config = dict(
    n_layer=10,
    d_model=192,
    n_head=2,
    n_kv_head=2,
    head_dim=96,
    d_mlp=384,
    vocab_size=1024,
    activation='tanh_gelu',
    norm='layernorm',
    norm_place='pre',
    norm_eps=1e-05,
    positions='learned',
    qk_norm=False,
    attn_scale=0.102,
    bias='all',
    tie_embeddings=True,
    parallel_block=False,
    init='normal',
    init_std_qkv=0.0341,
    init_std_o=0.00763,
    init_std_up=0.0341,
    init_std_down=0.0054,
    init_out_by_depth=True,
    optimizer='muon_variant',
    lr=0.00175,
    lr_mult_o=1.5,
    lr_mult_down=1.5,
    beta1=0.95,
    lr_head=0.0074,
    grad_clip=0.5,
    warmup_steps=200,
    schedule='wsd',
    decay_fraction=0.56,
    decay_shape='sqrt',
    final_lr_fraction=0.0,
    batch_tokens=16384,
    seq_len=256,
    doc_mask=True,
    z_loss=0.0001,
    train_tokens=106200000,
    steps=6482,
    dataset='wikipedia_en',
)
Each number is 128 + 24 x the weight over its row's rms, rounded and kept within 0 to 255. Layers, rows and columns count from 0. The size above them is the row's rms in percent of the matrix's.

# layer 3 attention key, 192x192, rms 0.0854, rows 36-44, columns 0-191
size [121  99  99 103 113 101 119  98 122]
[[132 146 137 154  86 176 163 131  90 168 105 145 134 109 147 102 163 143  99 117  99 160 140 127 131 144 110 160 108 110 105 153 141 105 136 134  88 127 100 156 119  92  92 169 116 107 111 111 160 140 137 142  88 156 131 146 160 121 155  91 112 158 150 109 123 162  99 105 135 158 155 161 147 118 157 153 163 143 129 134 123 108 115 130 132 133 127 141 125 118 177 142 134 156 159 132 111  99 148 148 157 180 130 147 127 106  97 111 138  87 101 103 168 136 160 134 148 134 150 126 143 129 129 138 103 109 109  91  96 119 153 131 122 107 120 146 111 144 131 134 135 128 106 163 116  76 153 108 133  75 138 102 135 149  89  87 120 119 190 128 154 137 128 158 124 134 126 157  97 114  77 132 126  71 100 116 149 118 145 101 138 137 154 107 108 153 163 131 112  82 128 181]
 [160 104 125 135 147 144  52 133 115  90 144 114 146 139 101 122 121 121 134 139 110 149 153 150  89 126 112 115 136 142 100 121 123 115 134 116 134 104 141 114  90 141 107 130  78 146 142 119 158  95 121 118 138 105 154 130 144  69 135 136 140 173 116 113 104 142 106 149 117 141 118 134 154  82 136 165  63 116 137 102 104 132 179 134 115 123 135 139 152 158 116 106 147 110 123 162 125  96  95 170 121 146 116 134 132  86 132 106 112 140  87 160 152 106  80 134 149 108 132 106 112 134 102 146 117 174 155 131 125 137  94 154 192 148 104 166 125 133 150 107 158 153 135  75 146 130  82 126 127 114 145 121 140 129 128  96 130 126 187 133 108 137 125  99 157 126  70 160  94 140 112 115  91 142  92 102 122 118 107 142 159 146 109 113  92 162  99 135 121 139 129 143]
 [105 174 116 135 137 117 132 160 114 139 112 159 102 178 112 145 156 107 148  80 122 126 149 136 141 139 115 146 144 142 131 135 100 126 154 124 120  92 113 114 131 124  71 128 110 122 182 120 118  83 106 139 131 127 126 117 134 119 130 103 132 135 160 140  81 131 119 116 152  45 112 124 140  81 160 107 104 159 120 145  99 128 122 138  90 169 123 137 169 134  88 133 148 102  84 154 122  96 116 140 166 168 115 100 145  82 162 141 132 138 108 103 107 128 118  82 146 128 109 113 180 113 159 108 186 109 136 136 135 124 137 110 155 149 177 122 110 109 128 137 105 149 129 139 152 128 145 157 132 108 153 150 152 146 110  85 114 136 100 125 116 156 127 139 127 164 130 111 149 144 133 143 133 114  75 147 110  96 100  88 128 118 110  89 115 115 114 105  91 119 108  72]
 [123 166 156 159 126  83 149 109 150 147 106  84 124 177 127 129 118 129 136 100  85 113 123 117 141 142 137 108 106  97 121 104 151 127 119 105 167 113 132 137 140 158 150 150 108 141 117  69 128 129 132 107 162 132 148  88 147 115 130 119 132 127 162 122 119 124 122 137 139 126 154 137 131 116 167  58 111 146 127 148 130  97 123 126 119 106 127 109 159 145 143 139 174 135 164  73 137 119 118 147 145 143  92 137 127 147 149 119  70 138 131 150 138 149 162 124 126 147 141 131 118 110 126 125 141 157 155 105 124 153 176 130 104 143  95 163 124  93 136 169 118 109 125 136 112 147 128 126 160 101 178 139 106  90 111 159 133 127 110  95 188 122 120 130 116 111 173  12 121 132 145 113 139 110 122 147  97 134 131 117 141 117 101 167 133 143 117 159 163 152 132 133]
 [108 157 139 141 158 112 141 187 118 159 114 140  76 153 106 167 102 114 149 103 122 124 123 111 132 113 123 118 106 112 133 120 125 138 136 111 120 120 123 127 147 111 135 136 113 117  84 120 177 158  94 108 114 158 147 119 111 126 103 150 131  96 168  94 125 177 140 154 132 144 136 134 130 161 121 131 128 114 155 115  98 130  79 137 132 152 133 120 144 152 123 140  68  92 125 168 128 132 129 142 138 129 135 148 103 123 158  99 146 109 113 148 155 112 121 167 176 153 115 130 111 132 150 147 162  94 126 176 122 161 155 153 125 115 162 199 109 136  91  96 100 168 125 126 134 155 159 127 115  78 118 142 103 126  89 119 134  97 134 132 153 162 142 110 125 165 103  66 146 106 114 105 162 125 131 129 130  88 134 143 130 149 112 141 137 117 136  70 201 119 114 151]
 [165 123  84 145 142 115 105 117 128 120 126 173 108  94  94 146 131 139 150  79 138  99 103 112 153 168 160 138 155 138 150 139 106 145 152 113 117 162  96 110 117 120 142 193 138 126 170 125 112 134 120 149 137 116 115 104 132 116 124 132 134 127 104 134 162 152 138  81 129 145  74  76 117 151  89 106 107 167 146 142 125 108 142 128 132 133 136 132 139 112 100 148 162 181 132 141 155 135 121 139 130  82 140 146 127 102 108 156 104 132 153 204  94 140 115 149 155 149 181 114 102 130 135 136 126 203 116 129 163  77 170 145 158 116 153 112 112 153 144 113 148 125 130 128 127 147 104 153 122 152 137 112 143 116 117 117 154 149 148 171 119 118 122 199 160 122 122 154 127 109 108 114  97 135 149 161 139 124 164 127 115 131 130 156 136 112 102 126 135 142 132  98]
 [134 163  98 101 111 180 147 123 147 103 135 133 137 103 155 114 110 151 136 130 149 115 131 136 147 135 180 154 149  95 115 136  98  99  71 132 121 158 183 152 104 148 131 104 105 119 165  81 122 139 107 127 140 155  72 105 161 130 129 164 132 127 111 127 115  66 110 123 129 145 124 134 125 113  98 113  72  97 147 135 118  97 107 129 133 125 104 158 128 152 118 123 121 117 158 104 108 114 146 132 130 154 114  94 159 149 133 150 149  87  96 163 138 149 138 131 119 123 141 136 176 164 133 126 147  67 121 100  98 179 148 136 166 100 118 119 128  97 141 104 127 156 173 142  54 154 104 164  94 112 125 118  90 104 147 143 143 141 120 114 130 119 163 153 120  97 132  90 147 131 125 150 142 137 152 136 154 127 141 172 119 123 125 111  97 138 123 142 157  96 118 129]
 [139 121 102 133 161 118 123 121 163 183 147 149 136 115 137 104 124 117 183 124 109 148 124 130 139 105 159  96 180 138 153 105 105 122  94 117 113  94 181 116 126  95 132 117 128 128 154 140 106 162 125 145 105 118  75 107 115 109 113 171 112 134 160 183 109 158 145 188 121 122 135 139 115 119 155 133  92 145 140  62 172 167 126 103 125 111 127 125 149  81 147 164 107 144 130 117 129 162 103 109 124 113 104 131 130 118 143 129 206 119 106 134 150 117 113 115 120  95 119 108 146 136 110 126 121 111 133  98 123  67 172 125 112  99 133 144 143 136 114 118 120 133 110  75 137 146 120 163 146 150 109  95 146 116 128 141 115  78 136 120 103 102 105 112 155 104 128 130 140 146 173 152 104 103 120 184 124 117 110 106 121 151 108  97 143 142 133 148 147 159 149 132]
 [163 165 150 154 171 122 124  89 135 116 124 124 120 143 114 135 148 158 172 106 136 142 122 107  95 165 102 126 155 116 124  76  82 152 127 142 156 139 138 117 179 125 137 149 132 154 116 139 159  96 148 130 145 112 151 148 139 102 134 130 118 125 147 146  74  92 129 154 113 146 130 134 136 104 150 162 135 145 143 160 158 105 109 116 139 106 141 160  85 107 140 119 110  84  83 117 140 122 154 139 145 113 137 116  81 123 102 124 139 109 121 137 113 180  95 105 104 165  74  73 117 170 145  91 102 132 122 153 135 142 130 109 137 128 170 107 137 132 159 130 123 121 149  87 151 177 158 139  95 131 122 101 164 134 104 125 148 135 100 112 143  80 101 138 135 115 142 127 149 140  99 129 167 101  94 118  84 119 122  80 115 163 159 134 140 117 115 148 104  92  91 136]]
# layer 3 attention query, 192x192, rms 0.09, rows 37-44, columns 0-191
size [111 101 114 113 107 112 113 110]
[[ 95 100 118 117 145  86 131 133 152 120 147 158 122 198 124 110 133 147 162 180 155 123 132  94 105 128 113 110 123 113  91 157 122 161 150  84 133 125 134  92 107  93  94 127 137 136 135 123  98 130 135 176 124 151 120  65 173 126 143  90 118 116 130 135 151  93  78  73 152 149 123 102 116 114 149 133 155 140 145 158 148 142 159 118 154 116 136 124  89 132 128 113 129 131  94 130 101 104 121 144  97 124 126 162 145  85 134 138 136 154 115 124 124 123  78 133 112 120 111 118 126 117 105 128 144 168 124 149  97 102 140 146 126 103 148 153 110 141  88  74 121  90  98 154 150 117 149  81 116 122 120 146 162 141 181 155 123 128 113 199 145 115 123 119 142 123 117 151 141 110  99 147 144 126 137 119 156 142 177 105 139 117 124 151  88 161 159 118 100 157 138 132]
 [120 109 144 130 148 134 109 114 156 146 176 108 169  94 124 118 136  91 136 144 133 143 108 111 100 139 190 104 108 139 121 107 152 116 135 103 138 121  81  95 124 115 150 123 118 140 143 149 141  56 105 141 111 120 114 102 163 113 153 123 124 136 172 103 146 105  98 171 114 148 121 124 126 121 125  59 152 131 126 150 164 124 122 122  90 139 134 143 142 108 132 109 109 139 126 117 117 114 149 159  70 109 118 172 141 139 129 131 125 123 105 128 103 143 156 150 179 145 136  99  81 128 103 105 141 113 109 122 149 125 101  99 141 130 149 163 151 110 132 116 117 170 123 159 151 116  93  93 121 110 117 127 160  78 134  94 171 142 162 113 166 138 160 135 131  99 129 149  88 123  97 110 121 119 106 114 151 126 173 114 100 120 138 146  95 134 162 140 197 102 169 154]
 [164 136  86 107 142  99 169 122  94  94 144 131 150  89 152 135 121 114 117 109 143 153 121 119 139 114 115 129 160 127 111 113 140 131 147 149  90 118 139 136 143 116 101 138 143  94 156 153 117 186 119  71 124 133 139 157 119 156 109 144 148 112  54 153 114 138 129 113 162 152 122 152 133  94 110 142 116 144 160  56 140 110  97 116 106 159  92 125 161 135 129  90 137  68 112 122 127  68 142 113 139 118  88 122 120 150 164 147 146 169 136 149 152 123 119 168 123 112 170 145 140 144  95 136  89 107 112 114 134 152 106 113  87 116 153 105 145 101 123 103 168 124 135 113 110 132 111 151 128 105  90 114 127 146  98 112 134  98 150 121 153 142 133 130 139 141 164 128 159 137  65 116 157 139 100 149 113 123 152 139 110 140 108 103 118 127 173  79 132 123 124 151]
 [112 121 111 101 156 126 110 110 124  51 145 137 171 100 121 115  76 137 106 143 134 133 100 177 146  88 112  97 147 146 144 175 162 150  55 124 102 128  87 151  84 113 154 142 119 121 146 161 128 140 117 155 134 134 124 110 136 163 155 147 141  96 130 136 168  84 144 117 142 131 155 151 155  93 114 151 110 100 123 124 124 111 133 127 150 154  65 106 147 132 141  88 151 165 121 118 114 147 119 107 127 131 113 150 141 146  99 144 124 155 115 136 122 148 126 152 111 140 125 117 109 167 127 179 104 113 110  86 130 159  89  88 110 113 111 149 161 124 155 151 105 133 168 123  94 114 140 134 159 128  96 134 110 133 128  91 134 156 148 107 111 130 104 147 163 123 135 139 132 116 100 119  93  97 127 141 153 175 119 102 108 124 180 119 159 106 146 120 142 118 168 122]
 [167 130 114 152 153 121 148 147 161 128 156 147 109 124  91 135 136 123 171 165  71 177  96 126 131  93 148 134 111 107 139  92  91 133 116 148 109 130 111 120 115 159 158 122 107  72 121 144 104 134 161  87 127 135  96 132 153 158 101 164 125 139  95 116 162 126 147 136 120  85 146 114 123 145 130 122  91  83 142 133 106 102 131 138 149 120 125 138 179  97 111 150 141 112 120 129 156 127 112 121 149 163 138 134  93 109 117 113 102 117 133  67 150 101 147 132 136  68 122 100 123 126 168 113 166 136 136 153 163  90 140 147 153 115 125 119 146 166 105 108  63 113  86 134 152 151  94  75 137 135  88 146 126 120 119 124 115  77 124 127 140 139 101 108 151 138 155 124 108 146 141 107 141 160 124 139 153 144 128 167 113 155 133 136  91 155 146 134 106 111 122  87]
 [ 96 107  97 144 144 147 149 116 133  89 114  84  85  82 125 108 136 102 130 108 128 137 183 119 116 111 137 156 130 125 148 102  99 147  98 100  90 120 116 155  97 116 126 121 137 143 109 159 154 160 157 114 144 134 124 153 100  98 137 112 135 120 128 143  94 176 106 118 143 101 118 194 138  93 135  87 126 155 126 105 129 129 137  94  93 105  94 184 175 121 120 119 135 165 166 127 119 100 113 107 123 138 125 201 123 171 137 137 124 138 148  88 138 119 100 117 149 138 128 180 137 126 127 156 146 135 125 126 115 100  97 138 119 122 121 133 114 142 122 152 158 107 121 187 123 137 100 105 106  65 137 142 139 146 173 124 128 109 102 106 110 131  84 128 104 115 120 153 149 163 133 135 142 116  81 136 109 138 117 113 141 141 132 118 192 124 136 126 139 129 132 180]
 [ 79 115 176  68 135 148 150  99 110  80 134  87 119 141 112 139  82 137 109 124 126 166 170  92 158  90 151 100 108 134 148 139 106 146 127 125 117 141 129 143 132 173 153 116 104 113 117 125 132 132 141  94 125 119  91 126  86 130 114 129 117 118 139 102 153 160 143 124 121 107 121 121 129 102 164 134 107  74 140 110 183 136 119  98 161 140 105 121 103 111 140 142 112 134 143 156 117  76 151 162 106 109  75 160 142  95 111 125  96 143 116 134 122  91 108 139 141 125 143 110 143 138 154 164 109 120 154 182 160 106 102 172 168  84 130 141 136 100 146 108 110 132 163 141 107 120 167 125 143 136 148 123 152  88 126 115  85 131 150 122 140 116 146 132  86 146  82 129 147 132 124 126 112  84 160 111 129  95 120 138 153 122  87  92 140 159 120 155 142 147 122 110]
 [125 149 104 140 118 165 143  97  94 126 130 157 114 108 144 109 129 140  76 101 128 159  97 150 131 162 124 124 125 137  81 117 131 120 159 153 203 141 138 110  98  97 152 141 147 100 113 115 157  88  84 128 119 115 135 125 128 180 141  96 101 116 137 124 113 146 148 137 167  83 128 151 109 139 128 133 157 117 141 139 107 169 132 139 116 111 102 114 123 158 132  96  58 129 130 131  96 190 123 117 134 106 112 179 116 100 150 168 155 103 123 130 129  75 154 145 149 138 131 139 143 133 146 134 115 113 121 170 108  97 110  95 135 141 150 108 114 128 118  84 127 110 112  83 139 128 103 117 141 186 137 132 141 144 144 108 143 105 105 121 133 195 113 115  80 136 153 152 138 117  98 135 115 120 156 123 145 166 113 141 137 158 136 107 116 128 105 116 184 116  95 137]]